Part of a small language model's weights: biases, ALiBi.
Each number is 500 + 40 x the weight over its row's rms, rounded and kept within 0 to 999. Layers, rows and columns count from 0. Numbers have three digits each. The size before them is the row's rms in percent of the matrix's.

# layer 7 attention value, 128x128, rms 0.205, rows 13-23, columns 0-127
122:514531505475497500516494571459525492540515478597487508480523501444484513407502531450539427516475524474564459537460524520488527443512462403551497467569473558488497576509449523506483492518562470509482488465498473615481522529561517461434437498484523540520532401478493573435476557463546505527536461494558573512479456510556471453471501447460498488544515573465520500550495479448481468482523
122:459533475466519586554516553498498471501481472439486530538467472438481481559454436466479547498499540477474503546536424474509530534495461481501554595504551523491420475554538486469518480433478458564491449431483501461535475501524542579527482483465519498438489520523447516493458559481462470539501475459472538469519529518487513529496508515578520604351523503481483540446462510541555496508454
131:517503492543514460532438492518513539462485476567416507542522505499644497524533521490494458515516504517507448511506524458420494521488484547545503501447466470495487424509495577459508490523527545516451530502480528534483472551484534479491477501522520512547489571414467472431450456465573533518517447446549515488414420510532521545437514471574461481563450516467533547458542551520474563465433
130:512427472571516494472523456401526526528526549476533547485509519528550453692491485530552526450551541517469501582469467492485496504502523483465523474532510453431502494433525504446531531475545478497500474557501518468543492420509498452514551491563524530482473509508521465392556494519526474522418500501483480545553497492550480495504442470445480509535488437501508480538489516448527505471552
098:475512491491479531437543509480383458496531469547483416481452470480537401482526469499444532469457546470515478486485526501508394514495577526494525483511482538545548524558490448508512457462541483548445594530489549529480458433430568542560525492510540490461551533528481521545452495474427531513511468498454499508468567471575482483539489507416535485507488538533465482463492516526438439510540
126:481575566534513560447427501520501462489557524509518490441502543515441484454489538451413461413525523467459476482427494524485547470435529495483496481562533473483470506447523480460404511544476453534490535470472442528559429541521493494492479503511485515486568402554511470482523513541526504509504555575473501521563568488563534521548494569455501498549448533488465487543508413523522472487547
123:466511472522512483485551440494475478474474499521534528414461439594494502489562569497495485614489399441486499497455477488513465517532497494551460499546475508531550504470571462565480572518546476453460504452500512473486457506442457492544437495517516516559505484502519571492427539402452536442518472503543517542515541515501501466524487559433512483565558549532540441492485495506552445543537
119:484509526505472504541487442493528541489533441420556459489528513466558498576484476485510488523481442468521528510481529566488549602511449487520429488474481472465427503439493488487514578470421519464533445497460439458540472474485447428534492489536506465531519488530483531514520566409448458544496495518506568505500437485553491449525487461540479441440544487495497527531594536568567529427481
140:480525500493476492521484460444487545593491451492534488480564482540500459528537454508615505501468520506501547550458547527407539475499525482440510448447555482463469552460524459482564553508486523519497485497522515517453529527537508457591426534518432467507513478498513522478525507530490451506481420552443514459534465475494502481567549476495486530440448601561539495562431447447485435528545
129:493453525486546484577457558445437528445504564460540559511545426491473526500489507441479520569525509483535492493451544473515484517500450482498528533451555518508499507512502439476535542386598480514529507472489534458461514452442512542546458462414541467477601431531459543466460448423446508534540480490509571530475501530478470551461488440544469532475514539479478505505501468548551472519479
124:545579498510457573482454512486521488531513510521490485583447538571544502514459582512535516496485504462584521524422460445478414520519523542509494475504449477539433475545511507597520469512500515497449472558467507517519511553514469412425501375506531517504511523501485488526496497518493428504513505389518481445496484510496450520476467483502556574469472469463543518470508536503579430520498
# layer 7 attention output (transposed), 128x128, rms 0.256, rows 13-23, columns 0-127
123:510482491537481508492482473499438443388522536510463531518437493545472484555551466475491588469578484531484523478495476490535474550505493576457519462441481474466525444489549526499476536496469494544617528506555549442527492494541440543506518561487499463432542578463517422528574499478472478503534451525455463437553503430453471498479547576482514513484547462545486511439526515537564518497523
113:520440508453426503433450557514486538515516502536499422457473495543504504409535594536469510451504496484523515444508591454496503507481509486499504483537475466545515491495514489486464563487504550371502481557522573446510544483468478425479493478554483469572528462551533487508540481492508538535503466466494496513489529521542545465543543485422472484632503542473572537570543503469455499490502
125:544444480545502472513529517455460466540478450489589494459502485492432510521486538451483519524501494475545554476459426521459540412501480536429492510536546472469541555533502424561528520421526495524548507532557420472505476523465500540528529569490519469472504466541557482520495544475450508464491562528444475476513577474466544419551467553557508461408535466522423444562475531481500456498512
123:494519462421522527510496506555463535459498517530478499575506477470510603397544526486511440537438512514552542486493509527504481514558518507499522473478485587487498502541492512504440434557482565543448505449409481575544465552513539539537503484470510433536476388486509509603446529487475518462518564523519508514444517497471539503518539477532512542554539505485467508472544488587470426493494
098:517497523491506473529450486532528516500461503557484511462530517511436588531464483511561471492533447561478540510478450494494546591605512549448487519508460492452449553481539544480508562506437494474513498533510560451515526573501441454406478532522487489572539472508547458541503512519563490452522501466507575511490414490508499548463481450539518590456551511487567527506525417493538533508422
114:487428450436496460518563505530491530459492529481455528544451512478525508507481447500591502542481462540536522527546514504527434528560445495482439473446545540472531490532512428489477472538517511448507522520530571496444566459492471471462469517538511586505432581447536548502497467512431492523529467424558546417503444436450426489421525467468526489538502510566536515507528559531485541513481
114:549498536502527489532463507508496482503507558478443461568480516460454508546456452528533549413493503605477480475533481538484535447484557544551528493431475540499503583517461551466492456511471486535526438514520484548551552525582524510403567533457459516433498568462486470483482515507553472496474496517542542474518428513531517579481540479526503534419447470495449490489567422488434496451491
117:535561474551596546510491549486490452486475446510514513518438465524453487481484497555502487467474555474508478566503483415495475363444456462499510570505472508510533462592534460543481483518536446512470514475569531518514516528471463494492434528442473436500460503499525470472524518597534567487492469464511464492489532531449553493437513540493525494583448538480515496455497458458395463528506
125:498501488546533469513468531508548472412497542532479454464469450571511534478517466499467454479534501480498527484546514542571468471478521455514476555554483452489547492563447569479483497552489488530496518450464433507524492475533482584503516442508580475510464510496488420565543489516510536513545508442554541540485488492516468435471459510443590540628496466495475559453533507557576545418493
122:496524500505422480488507501534512488539478468510450362516450525460484475465548510567493501378515483471415475551509493501436525453482524531501500492558443471481516516534488511537514522508448533490484431530528472458525445541467498470423520490567438431508444553452541475496517569534544519485460495466454444451462490495556546472475555526451569444556553508491516469471541529496501512442442
118:492427530513499541445509485519490491449440535493465542526537443434483516505573508485456490473453518573455494383531509509469616463471481441493474527459514494501558527473457478529465539453485460477516583430502503481496513493514495507567470623498537515502489487500540598436510528448527545456489436542490504559515503499476489471588518477514516462555534508472548553549530458480483553518516